config = dict(
    n_head=2,
    d_mlp=640,
    norm='layernorm',
    norm_place='pre',
    norm_eps=1e-05,
    positions='rope',
    tie_embeddings=True,
    init='normal',
    lr=0.00697,
    weight_decay=0.022,
    lr_head=0.00943,
    decay_shape='linear',
    doc_mask=True,
    steps=3740,
)
Each number is 128 + 24 x the weight over its row's rms, rounded and kept within 0 to 255. Layers, rows and columns count from 0. Numbers have three digits each. The size before them is the row's rms in percent of the matrix's.

# layer 20 MLP down (transposed), 640x160, rms 0.288, rows 200-405, columns 96-127
113:154139107125104110154159120112191115110129161186154136093100128117116114163132123126073124126099
095:145098110117147095127150112130130138089061100126112116122159155091140132122135119143118137146141
108:120137128182113130115115090161115146138126102096155162138147117146100121123118116113135093116121
101:160139121127111116125174088147093097136147120093143121137089155107089117125150096091109120137144
096:129102111138121110090180144151155149154125123103129092101117130150152137127122083116138163110131
086:147113109087142116142169127168167154096110151129120179110112123091131141151128120120132127115111
104:115163121133138110120163113084093111175158115088142129097089121085127137132151138132135127150095
106:124151158119102126110141115117126122151148081123120123113136127123108100159159118124120152124109
099:096154116112127100125103135100106155145105144073104132090152124125139109145119137175133151111112
093:142141141144109148102141120114106124129107169102137131104114134142152129099107160157149138107120
096:140123108135164123155099167125083098113115147152123101100157151098169124118138115128118130115130
104:129149115111126100167135140104154119137134160114122151111140126095117148109198120127102120140148
097:094130133148090125110112138091125104160114105110151124122137131111140111095112120138099135134150
107:138129099130144144137151144106129154149138093154071132138085107159101106109141122147093103105117
099:140140123172091131127115124151141119119078135121109138117113132109142098106126094094140122160159
108:123136161147139127134133133167163141147146166109103121149180142157111095137122142146140138118147
096:151152157129128132133108134127133117141102121115170136135103095136173141171090102159127128113133
096:123168104107157119169111164113124112118141124153128124102137129102180145132116101139127113111096
110:128104086138126102073104095121138144114089116149138069121107085109103112132120105143103143136144
097:118131121085136117144158135107147161145161130132143131153119160125128170113103170120111142098142
085:170140120105132100121145105077161078128112145086156100129111102128148115094132130132097128114160
109:143113139147120126131124092169124133164127111115099127123133111092103151125139168134154167135150
101:112150112135124120147123153100144171136151121154130100123156142156124112114126146123106127125112
105:126098104146117120096138170137128117168145130133124133108154142116136136158108121187118096086132
101:114116137101131155123129140095123125083149147107117126137106101152141134128109126168098157127118
096:096133141078128132162137110127129133095099147123134103119104163137132133131151148111131152148121
103:085135091141153130135139154130138126080170131174100094104120100122143142103153071106127131172103
091:123105142136132166095138174162108115143079083099152115095123087132147112100127141121088099124155
098:094125116142132185130114155137129105118135157107120106088077152180122130125127117118130128153181
104:095130116139105099153103159094126139123108103149125163171132123133125142148114137134112146120142
107:118130143141133133124156118196121119092126120184107137100123146129156114134162127126154131187135
107:140096141124195073117100116128156120121142138087178152136142150167110114144142133140114128079124
099:104144093093146165116108115144118115140128162139092149136111163179121133134095117086116109136144
098:123130107101115109151132155142133138119127120145136141076165136150136109130151130175123115128087
097:117147148076155091119095102123150136148155089149132159096116178120129129152119129078108098177146
103:108129107158145165100109093119121071113105138113143144137138113114112136162107167139132138170102
101:110120140157147117128115107123123123123055105160120155152102126128135108108139126120120141120105
104:096133168145141128118117181090173114114100114130128131148108117141118144093134183100157106134097
101:143115119111168121176166196159154134091123107148122081080101115109132186128157159098116099140111
101:122126140105153149104110155101118113126077144109116096121134106107143110112120182144150138116129
102:135115125091169116145127111100121137193163132103174122169139125114153123127108098111148103147072
096:154140093114128129116192092119109147155155151147144154128143144127132128149137118120152115141141
099:154098152127127095153068143103122126149110161128131129147142122134099119162132139111113157172121
097:111119132143118093174162116137088138156148146135149128131164128087121124137124138141151157121132
114:157153099122098158117110113113106165131138117117084123137131114112154148161105120126132109130139
101:122135085129125118113157113101134162119141123189113123129117113152158123166160101097126122160114
100:152134153125115116119147102096153117119137104085129155153145172094116126119108132113137146127105
090:126131126181078152144111094132142117156118118116125105135134150101152100140121151120134147122150
097:094139126136065152127111182121121142100093120146184125121150118157130131131187132132095138150146
087:099124140134091110135104120122104109122168086122139153135141141127131158138112135166162120156091
088:148174133143135163118124129116135139142136163145127139154156121136160120112138109140160099121121
098:110111146117149066110136108150147150153152124161118129128155128139148109151102113138167099133125
098:142112113143108139144137108137140100069134126143126099143103169092093155109155150150127134130139
096:154127090129121109089081165113110150145095152164127121092127121122133119124099072118060132096108
108:133146135148118120156101104113110142100100130144145139137100139160137160128119115156138094139055
099:170153147123135152149104171105152147068138106110141164140112136108138110100074119131138123159113
114:124139115158151131153130130141183117128128127114135114125142160157103096163102103110144110120148
091:141150133104117113119112153135141108154108132133119160116171089177143139129138130113120135119142
108:098117153110094159139148142143114091150117160128214136141121100141126104139147071115114113157113
099:102146082113119120131153111146151104117134112145147153109098134109136075124114132157163116180146
093:146081139162145117142095119138119098152101179077149160098134143163134130138098136126076116176158
096:132112124155111078145151099146161152093102147086158117125116169151115136134141137123106150134159
093:101091109081136171100134130123139144144152101122131112153090133127078109082107119127113161111187
104:120088108147088114107110088130118167112157130103115146091108134119134108118142169127113141136125
094:128148126151145166128064132118110115130098137140118177108153103144096113127107099138145125106133
106:120109154128156169121110162155139103127131159157153145135129132090159152099105102085151143148067
108:104122122153150095077161053134154140155142116121127092129132142128100113121144138095122124159135
103:163123099170143131140163130129107142152133146140148090113099128146122153128139140115173147106121
101:114104082114134103160132118080131151102098096113145138132129167105113138138133101149094121079141
097:150132120145090117103121115151114141148104157140107117142099135113101137145153139178135096079136
091:133137082142112154156127095114101095150118156123106141170093076141131106093141087161095173148151
101:156108149090086166107144073112112164121127119079154106138155131114119140176111108135146100117137
096:147145190118105106164105118114113127115110143135122125146107112128165166122114160150162139135104
098:189146116126145167125103157121089093103107134115101124121150150166151105150126133119126137159128
102:103101110149131117137108077142122117132136147112161129086143119137089124106065146138089157117153
102:127140101139104169113128095136109141108116132110132147103130170134132147150127130167114150130089
094:109107106146154148115141123164139127152145134087130160144115130121148166103113184146130149126117
097:124096104168114127107165136134139116154078101162157165141117140131125137144126109146097135127085
100:109149108122128156127136136127113112147124153150116170098133138137105148144129131107136115143143
094:110075162100157133116120141119129095162099125116109110095163130114177130128100103103112125118137
107:107129178132129114131120124098077116108100113144113120081159133091125137156090161129140188167165
096:117097144143128145101079113187175134139095137104154103168122102153142174128126094102126152178133
089:106146104140109122103158086112139145114136124145146140117154118147150113162174132115157096159145
103:158157174165117128148079138122103131120133099132093137084131081118134147171155155146184128095151
099:151194137112168116102124128138107118102107094131119115148131128116138128109085114093099148077129
102:140117148125142075108107150097122100102090141163157170128127079139113157151155128113096122113120
100:162141168159121131118163154099120117139115165113145157092155145155113144083148068128159107112106
092:111155114142093104141111157160139149104094125175091146109105153119137126131089124123086104130125
089:121116107143134096101103164128143113172127168119126103130107105162143125097128122087121111118101
107:154138082124109105139116134122138132136135131147098119113132150163114175143161173136150098085157
094:158111121115186092194171181153124099135130120130157134110125142118158183131143159092126104116119
110:105141073114149125128106145104165119147117174149139122145125168151125161132152115163148100145120
109:100097148116125123132117153133172126116121131108136105116157130046125121097116115118177120062132
096:120104183140102130162104152063084132129136119089114188152120102113144137120154152114139156111164
100:143124128176122113099124139137129125135136116100125120152119104151122098125156098088154171106129
096:127139131089141155103139150150132148134126154158133096167090108176111097149178097145116113168139
102:092117134141094136151096157175121127109167082142141121162118100149093127111136133097116137057101
098:107155117084073133147164111085103108088135184157127159091156113107126105117099131111125126120112
107:108163162106166127153135129119154123168134138115075146182086151156109135109110175125141176094176
099:117127131152120124118129119170176106148134095064148155146134118165179124132145125139097118144128
096:147132124096145142110136107156111120142208098128161141103112087095155091075127138135139144108125
097:166111099088117123088098156110128141106144116149125162141130125134058145099107130138111124173107
097:128143133149123137126124149108117146149070126150108112112156127104118143137176143144122128145098
101:159119133142130141113131134121174129125126183147128146137110141129161162157104099143104111129125
104:139121159146100107135153062195117147130148180117091137138086110113120165113127156140106126117092
096:154121149135128121174093127130135102122117125117115104142093159173112040140113100156099128083124
098:153135099117146146108068075132108165083119123104152137062121144103128164162168173130155134112129
094:114121114144154167173111091136129157123166144093130126170106136137127101144111175133164093128118
105:147117161108131092144120134096134094117140133123124121130166136131089141104152144104112085100097
092:114106115145106146110102089148113147121150117136160118099142114153152131128116118120116153173114
105:144164167130136130116147182084119162152141109142159151130102150170150170124175070126114167128156
098:117142129100058166143150101103117119142065122134099137122137103157108094168148152122129102130150
094:109114139162105138104130096160146143125119133144133096145127103121104101087133201129149162144105
106:118149123164136082064129121133121092133135123113125146153118117160120114140112122146128122119131
097:095092130149133141112126131091180130153130137148165115130140133101112135095150145142129106163144
107:105171114111134104086129134136133097133113113132124093085139153126091103154096135158153118112138
106:108121179087092141126137155154142108113087126129106146100104135100164129109148144085118115138142
106:118098098108144129135124077117140067136092117149111125137153110128122153116149121128118110101130
099:131139097143137135173083106156101125126128156123136106142094146124121121135114153109137126163128
089:134167093115114148148130118138128104131174157117096126113116139107092119134124082134118145167141
100:097084110129103156162112141130124158165120105143076137140118151116123123135118072158100142149143
106:143151061151126136130148142142155112132107147099121168104123105130129108111110073142131110120109
099:154113122140117106126094127090147144139083133097074139155138114111119117119181085198125126146107
090:114157110094129130139158141111109151090104092137160163096118115164130113149086119148112149128116
100:103131154115112150119106156144155128111113131119136154132104127090163108159149144162131132115116
103:135102061109115114151137173122094090114142122140106174171104095138140143114133107103121116115108
090:153156157113136129161132107166129134120135110142128122122132114149115177083104134125100114134129
107:130096133121122151147107136150131116104143093115114094173102141119144097170123120133152153107150
098:126113118089123132119127174093137121118160148136102101099118108113141152122110132102126133127132
093:134132135137128152120096105145143156120126137134168091166121107130158115093120105114145171131151
101:137169128114162132155127129143133158117148139105118138115096141099127141132126110138116163093136
085:101106127124119090120133120129094131126115081114100094113109105105107127155169165130132164093137
110:143148142120145139119154151138134120117158138129115190128120074097089114136115110118134095116145
108:153121120104080132112111166086157088099160157135151122139138068135124105106133107157154127157124
106:097105089125162152175169159143161152123149079055129183127148164119114114142143142142141142143127
094:179158078119130133113115094103132128129158184091147096139105127094116145155163147140087131128099
110:126136114127097170093131151163132114094145153109141126107115101085155095111153125168173109099119
106:099161153114146140156140176132131146140086086130137115111122130126131141141139129146082121110140
105:126166149143173183134140140112145129104162138136175125095097124180136116122122133153142138146103
106:148152131142109119085116157075151134127137116152130180118122112127125106131137116139154129179127
089:165147121145110105123119172119107140133150132109121149160111114071137104099161142116139167146110
101:143074118144107107165091144129182102135089146137143155121093127142153153110129146107112112141111
100:142150103125139195161091130132123134088149120099145128116160139139135123132161131103153092142141
106:160133099101151135120093176150114130110120144102155166111118154156110141117123108137133123154109
091:153100106113131164118121157170159122137170110142089117126145141115128097160149129112161130102151
098:149150099133110112094147073167168125132089130102127168159132154146120146116174105081140137151133
101:153163098125127100136158159172101146136175128135099157110098149098143118140085129112136124155128
097:143144106146150131125135145105091127057130129100122147096161152125121121139160105092124146097111
095:151133088151137134110100155108153069156108151087126118117116133118124129147134122065123168113124
087:142166138118140114148109069072124103105143159133106151121125152099091101153127118181126121131138
109:119130108112148147133159145191124137129088122092143153136102095130109151091107184119082179151109
101:169121123134087136143171121085131107166148082135135129127090126137114167148106176170104113143129
096:140108134139119172131146110150111111115089165091144133131115127148133100130144066104111146121145
098:143159123088098119088103159138103124157129111111089128144129117135090121150157124166107092089105
099:111124145085112081138087134122114120120117120169086128157152156135149125142092141118129118102129
098:096114094142115189136150145130113119135157160129137134123131165141087120127096107156123131114134
105:127118129175105113071171152144115135125129122112117154100113142144102154112134154137137104083116
091:125121099110104134128113119173126120116132150106133118097146094099114111139089132145103118124124
104:090118129171143107139083132105193129126122095127140131098113126099149099136131097098132119213130
102:120127090133067104120097130128107134111113125164157059145114161152160142155160124154127133087123
099:117105144115149166131124163164115123169175173123086152110095156125147147112116147145101127100122
098:140132130127143133152153077118103144112072117093149154105145141126169117128111090103095117140160
097:134124137115107137150150112111147124088179120087157128080157101117122125151123151146100103087168
096:058143145128093150105106137092142130107163117138131121141144110133109159131142114138117116175143
096:133128131179074123137135125171128139124108144137087136115133124088101116174141127143120133143148
101:095129125148133161166092140101092147101107120118170153177120155150158093128123096144121111131147
094:123182159107103114172147158096092149130118160125123147168080119087157147138117121104181145120125
109:170164093127091109162145126148118120112139152108137117142134122138082115162128118121113156096133
097:133130137161122138133103191090113140133141121088190141125176135138123150070117108145155141118119
099:095110087118066131161139103151133118110182136129106136173115124121129085105126154114126144157127
088:138100159133163137099128135130113124099097115102116144158116139085087135132121110104164099168153
108:158182139134137148145105147145131165141116119156142118119098086162138111131142101131126116099131
088:128118111120148112122157105110150167132141112182132084084085104119114119185112120110138169190133
097:135101154129139096164119101133110174130123133143114133137125121116125098123115151097121113148114
095:130138120136153145182123114134126150114126140095123142106142153148098101121175131095121093091124
104:145123122136135122107120184143109155122125110153103144168120114087095093142105149140130164099113
103:124118123123132178132161092103134129145115128133127088139124145110165114098154109140130199099158
094:070131113103111170129165135106069127072106142097138175121129147090108158133106109140143127120106
100:124142093128149100149123173149144156120096113099120119115123113143108140117155135124074162123131
105:142132164173135139167100131092172117065140124128116127148121144122103130121133158093127115114130
093:121140154124145138145123170098144120102133123134099110120092113132132143117112107123138107077113
104:119135118097116113146110128128153152117134136154135106100132145121105111130087139144119092126117
101:140122137109111127098123104118141116120147138167170115140153087172084128112096145144121113134119
097:132145133098109101130107086141139077147129131158102156132156093115147121139170118141104108153107
092:138119115099124087137130109116113124141122156106143134153148110154105128127122070113105119143124
104:117141109112147149180159156132108153115115122132108131121104126159115189113147097087106150127137
097:096166103171174101157123097105096131145111130141201103079108152134166118086111099175138127143139
097:117134107128163110079111132118115128108160076138129089143125117137135139140148167101131141170138
099:113141124112102117114131170150125150119124089167137151157098137071099171111140123140147097128087
109:109110156115130153127120138091111129139131084162093159146160158121163098112201131110086113150158
101:124137100196141140129149104104158084126135120116113157085118145142086155120100121122134125113149
105:110136115134120098108166122124132150151123122099130093089073131168131101152150128117119133189134
100:114105108107128154079134079132132132138091177114135080103141153107091160128144139127105138116144
104:093079104098153117157119163122138176123145134128166128162137127095120058152084102102140135137149
099:130103125123092158134094162083128125095087167116118140137159119170140150101105146127106087127096
092:124099191133113115141124089116151179123111127132127145152134136117121141148100102143125135131097
097:118098155088138154114103179158127175132131142132153104120120149143120152103112106127132162113093
095:123176108161130117160152157124138141127118094121171122156118136130120108112152128133126147163110
099:123129135143159160151142120133134147145153100151129103156138123121132100149150137123097160105144
102:147090114129134093132130174133155147132086113137079068073169081124136147092103104138115105149130
104:117123121176109138133156169138121125121094170129141121132152148131147115164133069158113132080120
096:171165113097123108103174155090121139122143137112108138097161081105142151095138105074105116123153
099:078135094168145131116117108123109129136129095098127190134139082112138123127104091139141121101122
105:134152146104126160111137088165119142120164091085133125114133128147093078168163129125094114097146
100:083136099153107123141130102170152110105147141049124095146138090070129174147114119115151124159091
102:104147131140139088114114148122139108125135136136122162132141123202127131157150103108128098087148
# layer 20 MLP up, 640x160, rms 0.257, rows 201-405, columns 96-127
097:126131149112129124156112099109136132093134155123140194117126126160171110148146126076126104117115
100:122130148144131130117153093119133160153165160121103141153092129148124135122135121125127149123184
106:140138135152170097130122115117149099146116133170112120088152077095123126142142149126167176101145
095:155157096077121166129136107092111091114131094141145120157168113090159127166148155127138094140122
090:107145115182103149156141139112122108129136130105122135109155127143148140153095125137101125141124
108:118148187105095131152169143148111131110115167129129145178159147090141125111136108177135130137096
096:169123105133103120128072103147129114078150149174149111105070159135117113132162108144138123114143
097:093123119122133170185092124116100144191138149108128108147153098101104097122146136095122082108145
100:111138067068160122129118099156129158106171106160092098120156107126167143209135084148162163118127
096:157120130129091127132144104105128119154120149099132149123108122177117078169121157118098118165127
096:153167142162138116155184115131139095116149130127142097127115178153132120141122123136107102146108
112:082127140134139130139134149143099128123098150133155138123140140101109097141138142105107120117119
098:109164154112157089128093159114103107139148151152166140170130155096109119131128159150143165128094
094:154120106127120100144147063156159147126134102160130152156138164131150101171148115159143100132104
098:118125143114177140120085120122136123132150132106108105137165156137092175141134113199139161172106
096:120171125135099118121103142106104154133105120140138108111128100117119133128169140149113137108157
108:128114118153164099101146091140145115157149156058119086133124122113144122103123130142116114156161
106:143127082108117122109118159108168122136127089154097123073124098129150120135116150144129130137103
101:157096131135153147102117128085160115153051096099138149129133167130152127148128125123164139123124
101:146124151114130156153147120164127147164149119109163122113122159099139140149114109139141145173126
102:138074138089152103160091089072123149115105136120121122153139105102153102116161095104108141153130
101:150091153138128121128172069131125151129133145156142140144144138168127088108124169106105103147104
096:128133130114162052125129136122160071151162111154129110126164123113136126138107110137133118130145
105:148166135108150129100170107079111130130153142138105159137109113158119131104170084135131131110124
091:139135131153138157190122105136127101130142144093132100144114125142112133114113143109137140155160
106:152131163169114139120149115135112118096146137119113113130120117123142117095124131112122100141134
098:106117082114154089184112160132146106165128172119155108127113109153117135130129115095142145145133
099:131088127116113112113136119118110126143149147144125127102100114100143133103131150129124117147134
103:057198138140146109122129136162109141100102170129112079104118113141123118146131154163165147151126
111:137129192132115114122115108116123095129091097103082108135152135150102138138148143065173113143126
104:126168133157134164116099173067127122102109100145088132133154128125142182118118144144124121104075
105:146150125158097061119106110119139123095148126117101088111132104119149093131176141106157121162147
097:147134154168118096168115133083095128151141163118124135147111094139102131110106152097156093124159
095:180146149081135160145122100145114087095149136125134129128113106142139107137153165113134160161090
103:138145124091127101168087136128121118149139134139180151122128171108141093130104134187148167151109
099:105130152087095122133132117154147109135113105120151138141111126158127140127088132086140174200136
107:133131158129109150128142108133161129159140116165113137148115123164092139134123132127158110160135
092:162091166127114117128169096118118078113115096139145146108152129149132119114098168122120104179149
107:157097150107134126158128127109155120079104116168151116131132134139134167115155146120113134120110
110:125162169090091123132098135145148137106147139131057101121090164170168121109155158148102132093103
103:152138155127135125162138085155116130115115136111114126135123107151159091114139123169141094121122
102:146156157165166148154151144151105117123124163120149106060137152085119091095112179080125130114112
093:102183150128090129152139160150089113094162152145144130155125160095083147118154114098183140095192
110:127138133123092097173173131132105119130126155112142144148161174113075102105177179101118098108092
097:120171105106079155096127104148165165142102136141138100149105135146132127105136108089139122132159
099:108150089150106140107090137143099139126120164125122142141124128140150120149168126135182104099166
101:128158143122083095094139092103104168105119116129132101121152097170158149175116134114145079073152
095:178127195125122132158117121076174167128148118138132102159130115098097146142116087111129127142145
095:135130175116148099123118134134158125143152145151101171112161154141138094162136151119105144151131
098:114101127090112130121130203130108144135150145115102139108081172116148124147114126141083102150134
107:143101099145144100089088142137125123158123162119143082126106127116109157150080082135138147147177
100:144134098147084183126156143144149117104133089122120110141100167141127130110128143100081071141125
099:087142114129103097139159133138185106127135153091138152140142112160121112143146156096139153139125
104:141156096135165154118139100146124096169104124106136114102171170156151102123157156122127121066138
099:149127127103148135161126153118143099133139127123183122121142124183109126139151100147125161123120
107:213157135156121123162144118114154131131132116104134126120151172136112123102134160108133074120123
099:122113152182155125160150103146130123124172155140114112123128158151109095149166103148156102143126
107:158126161171138115148117127114149138122116136134122107143118124126082097126114143128126128153125
099:174100112133172100112164141110135171102121132119081134143158129143127117155116149084131171150099
092:102139142094134137090097125168091114087097080122085112139154136122128151110134108152073121118154
100:155139128086119137078143120149086115127159125084136125120135074136097103141147153101116072152135
098:149128117158104116173146087127158151137069120153135124109147141079126119141169150114126169142128
103:117158158092102111157136105104154153117128142139156141072131155135135129114162100118100139178153
093:122150111106133105187136161145141089149068107091129114145135150131128153112156062119104105134182
107:135165144083076101095109144128137145144140098192151129109073140148145117167131141150138142118156
100:094179146099138127143118198072110170164147159167121089156114133124110103156125128152115107157159
101:137101097127157159140130140153106169129154160178122163091159139119123161080137120146140104128144
104:158135142102105125131115118164140116121142109131129117131089119151149075164129117155146096126143
104:140128137134100120102155116148154116108090148134124149110133120130121146145073090127138105158139
090:122133120149146128109107145174142106140165093128150163165159110142129113160119112140163122125155
101:119157139182153094146140118102165142130156121142136163150164119136125131105111112138098147129110
098:109131147071137112111143124128105166171143125147126105146116148128083103163157130143083146144098
096:150110099137163170118135092118121104126151137145118154105150143089133135083119098126170129155123
104:120164136108113116162099132083117145144131126098136113135069168116143151197171129132116153113098
097:103107103111160164120115124130110100147117136157134184166166107112102101159144113146111125138153
091:091192123160115133145157118116136120099095145115107114101100137149141136092143087147117121118115
101:113122126135097135180110106121146114088169112124127113170113166095142107117103120096094107105113
103:167095138106133126145168120089152129110107053142140086129121108110145121135130141141089123119118
095:122129173124123116139125130145131110101117097186136148143170150078133127132112067152112119147152
103:120106141108123156179143161119130119116155156147107162134119094136123150153147123133122140115152
097:123125113138127087138139120106114117130130133107105118117104115119147172104185119177135157119146
094:111140121137148134095099163139051128134126168131108154144113139115071088142155101122125104124153
095:072180139123115076127135106160114151153122148103106073125193085150110107154130109161088125113112
097:155114158112099092139120134147104148108111142100136131089189149114109097144118117173145160176152
094:103121149073103111172164128119167143140096154110141088146135122113161109113160129134146146097127
103:154146168149129125150123123160140133123127094118109083175159136126144123114189136150111155136096
093:068088132152135114132177154123106144143143118103139112159119129132152099086111133152142118197174
093:153150162180141118123145164119127105130118127146148133125151133112137090103116150131049101141147
101:097111109120155113151079123099142145142134110128128105129111139100090111143100117162108154123142
097:144143125112080122155114139120102148117137127139104143053147116148113119155123098145145136129105
102:108139152154158088167148112102160147135096091136102117082060127144123136112164077137115120141115
114:149142121102083127165151101080129121147173139148153131157118125124147099140159120142133140103132
090:151132106094155126114095101132156097131109100091153115173142137139139137136074165134124184180122
114:150163120119208110133099169150122137117107135147177116168130133156112131137110192124133094133140
093:071141120158209146145117139147102095115154154135147131142104088155131074104123113116155114148141
108:122133138113173110079129126094134163183118152172138104090134135130141136134133132140118156160105
105:068176120150120141144125096150100120146141103104096130151128170125105140161194159125096092143134
103:095112126093166073129103126119163131086164108113128105122118125151132149136160121171188095130124
097:091155124136129144099117176171189146135119156140131140120132147134110121132184131117162150155116
095:125118074158117117153132103119105167096142163172112107140086098135158106206147110140130129188105
096:119144106147128136150135130147156124148123151083112134115159092112163103174158175128172135072143
094:170110164123165127094111128097130095143129122111172125170069128142161135140098105153138149116148
105:097117126114185105113116171119118109147114141092134134132140121173113126119175181128159176142147
102:143094112123102123155105107143145118102151119127096133083131169170111118119141120124108145149145
096:168103145099144124133149134113111118065136138157143160110171137115133125115121157097154190150127
103:084094173126095115143122106134103114114166150104126128152158150112143091104122084119143126100088
098:142152155108119156165128080142131108132068134134126126152112145151159072126138146109131157126100
096:126185158097149086130152160109142143128134114136120166108140182098076115119126121153104105133173
093:095127169099132172151132139109169116096098144119174115135086128159136161150125118127149139125135
100:114107154085157090139103146128161129134211085139094134110187130145123108080129128162133129085125
097:150127163118151089144104117095142105115124172148126138084126130116162137108139112115132127111116
093:138131138122118152120148075114100124154120180128144081129140109132144101094170132135146135124130
106:123082138118147112145106147115140206110160182160119139106134134168144144123112140157141083173157
118:091145121105143154119134104131154103126115142136126142122160152120106138155163125155121127138135
103:126141115128110132130161165125131145119118132111098123101081167097158132164096146097112171131118
104:194119129141131128110144101110140123099144133123134184150135111112156121104112124134064168151091
108:115141111145118166100106147114106158123111106122146099100149157103158108150146166140120127102128
097:138116114116135131108154135111120157153144195101135121121146119161146137150146130154139160141147
100:168114141113115124104146108123097115132169129154153145105129091092107137101148137159117133150175
099:128116153073098124153165093157142098138140139137085129119130129073151096096118133113057116148144
107:139105128137143148148147144169126128087129104140132109144133144170083125124160109101125123166168
102:146135142079135056133177119089157139132088123134106119117134128145156196159107101102096143163108
088:133124108112166094174152070103137131110146169109089107134148121120086145121120103102158117141118
096:147144096144160122111126157137109139142128110165144165099087120109093116104110128134123152096140
105:151080150118088163140165108130132149138096118143153126176143124156146099156136148104125141123127
098:108108082164098093093116129136109106087108161119125137119150149106129083160096141104125124146113
100:085112158087171118120142130120100147097125129121115118127127131143164145113136146116138122128166
104:168137131124155096111101095101103110141133125125186118139117105187118119123167133142152156140147
106:159137106108128129147161131098178142168105112118093143145129177176107110174146110104112179144177
096:087101200120075127151108161092117120096098177103093113138146064096133134093098134128146147130115
106:163131143125133146139118105078130087147154104125142106136149146121149121113128195135146131141072
102:115126155104131109137130106121115107146157155133165105134144148122152150132117154145137137122145
099:120114142145133119161086115118111191083119074091115127114120135139086131130119144137133169139155
102:118125131158146135133138139145158163074102124133128147116140141114114088106148119073108103133120
091:068143101125104118159130122100120155177133117101134121133107117158126108090136129120150122138137
107:143110144126144112088145133101137148137113129132134090119107135144125110110141117140085106135103
102:106126123074074103175116108159163138153167080101094101157127152122122085135171121161122168155131
103:122145128100103112131123130165118123112166145096141084130155104112166086140128136126112093102180
111:141119109149138143104107115110121152113151068134141121127125149109193128095137132120122106120132
096:109121162081152154136120152152137124150125156123103121106155126213101113144083107129133111119136
094:126171119159169165139127168140124120105116114114212138155156131080145103162131148151170156116129
099:146106147105163134151117129121162165134072108114176142115126104151136100129118151144155141119108
106:131106137116132143111138161127188099134101081152089143143140121116177132117168177151127141103129
101:128177135123118161161118138081140112160128150136081137089119118141131145126147137144109102096146
090:099085135095122114131148084082184154102115101156127130127130149107103163114130141135097144122141
100:088145136156121149187101128135185103164120107119126101139097189129142175143120119169128125108117
097:142104133131137107094131135149133172167129166111127170134131132111112094089129094091094103122134
100:148123112166180135077082162170145071121152126108151111145135088134166128121156103118089155153161
096:121132126142132142095133122081157098168126106097146182140141143138167144117176119136154126085057
104:140137104118123120114132072148085136133167146132109147120132115141142122070100141134133094151117
102:114160163148172128149155106086161162115141157146145131155143125122125112095134109122118128114126
096:107117111148129088145162114104162117129155088138126111132151120151132125139136125112180108131173
098:088123133152106181126128123114142131151117083138159151110141168137155173136123175118096162177158
097:167090100124128173064103114141150120165136112116102126140173131141139124139101120145103129163162
098:149163128142109154132103124111111123142142109163148121170118127120112129133160079116141120190174
099:105140147118120165110151122123107131123130156157137154118119147156166113105128127090109109108174
103:100108153108101072148088125139127137129155108116129121129064120119103094120164103127185150116134
104:060143148173112131124136177121117124116158127133102158103171124161083128147182108090138129125142
106:114115159127108122152095159129134129162145135160193140167143163133136127140099098094138159146126
099:160154154150163077129162125107169103105115126123095100149130102099119119137143118131155135114137
104:114141131161124100134113122111149146136147138153125162147111132126130064127139151121165112125136
094:114144113120147097133141192126119105109155156140113126180129101123144176110127131149113179092102
093:129131114143156136131126145106152147119114147118094112102108120157170185151141128104135139153123
099:129134109152111157178093168131131166109149108110121138158152130142134123096117131144123133130137
104:104103146099144131117140117111117165113147139154115110120132147113129102105126129155115133148145
101:123175143119138124111124091113108142163129148166110141149172117122075148138127145088104122115152
111:155122124163129105129166130112135103161166156117088149128124125184120107143120131146158104138123
096:085123146105159083151125103162095140118079107113104109117147143111106092171133139129139120133141
096:163114124083125118101140152109115127132123123117136121107148147136118108175090123165132110104121
092:136139130108121083113144107155129111153125141161103144138113182137176122157119079164146132101143
105:166153134132165137136159116099134133157150151131107074132133096127141138145128126099099149090100
093:115124168141151136136100124124132123169126155135101141117149095152151141120132133137127130113154
099:085095137162130099124124148135138174163131121121113137112134164098133124114153149146124095106127
097:163093101135124095099146122152135155156145101113101125131116091139157099149130109129132154174141
109:122108132131128115105109135099054103171109142132154126122134156135131108090120137105137135139162
106:101084117152117130145158131113082131124113175166120101109134135135110123134075113146124128142142
092:161124113127139102127128163102115144124117148084073115115153122167140095133115161147117072070085
099:156172147139163155113094144072138126098102104165120128128168177156127131187109136151111082133122
096:126132151115129165135150114148142123131129130112154139141145112107144107122132165172134133122115
084:151118157105138147144122126150107102087117096174162160132119171136135098106120110112134155129110
098:142120126146142145156146161144141105166157123157121110138152135120146121128102140135144147141129
102:113107124146167116167129162146139103133129115115093144114131134127106143133138119125155119147109
098:133143080166128113140113106150097121111133146114124198133136152097134103121109095118141150116128
094:124114081143136135173147133126108122105147136170106149136097135100165109111120123161142130105135
099:146120146132150144145159135099172106160164080116146111145155163133109102105140119091133121120147
099:121123134118150181135141127156098104140100137118146112158110108126127143125149112137096101142119
100:133129105093138082146182165112121137136101136082168142140157137092107146128114073123124133105136
089:132126127085161141144160107125155133113124106147084093144111131119110140140124136109111072156156
103:093125131157120080099102136082165115121100156071174155109092064158137131148101152161128145150081
102:103127132130121110130141163122116131097111168135100126154110107112112084135108128157136108148078
104:106128108104141129140126137101132135174131161139125139166151093122162121139109109103143121093122
101:146113120125154142110123126101146156143123094147101151107137136128065130144083149152088117118165
107:106114125118094141123116134142155126105119143126154124097133119163132111120129118124126161142106
093:137080136086138110148151129131105148112141163143143135128132117110138112141136127097147106136114
097:115198077163147150144137078134104089146148109148150125094105140157150116112136113147166094137130
101:134133144160174092123095128135131122090140170102086096186135132125115121099117142137123158154173
099:140109143118139136137109088102180118169149177141091136131188129133142105156103102112137143099175
103:100151086114121133141154122154128135131116175163109125159129138103118106161156153139125130141103
101:067119145157145133127080119146140159115102091139134101165156091147126114101140068140121132124090
097:136118156159156104105083113093132145077143144166138136130178150131108093119115134130115125107128
095:145151104134085141133099132084124158125136084174157151138146119138132107133098122111126147122094
103:166126128107138155094082161157134183113126109161112144128150121156135100139108141126122149113167
104:127143116136131143153125142133174145145116162135118085136131148143155137135088140178135098117152
102:164159095113130131149102104137147153119129117149085155106163169150132120171123126140128093125118
096:111152129114097132143142126121161188127133144129120101155146138127131137149121109135120182101125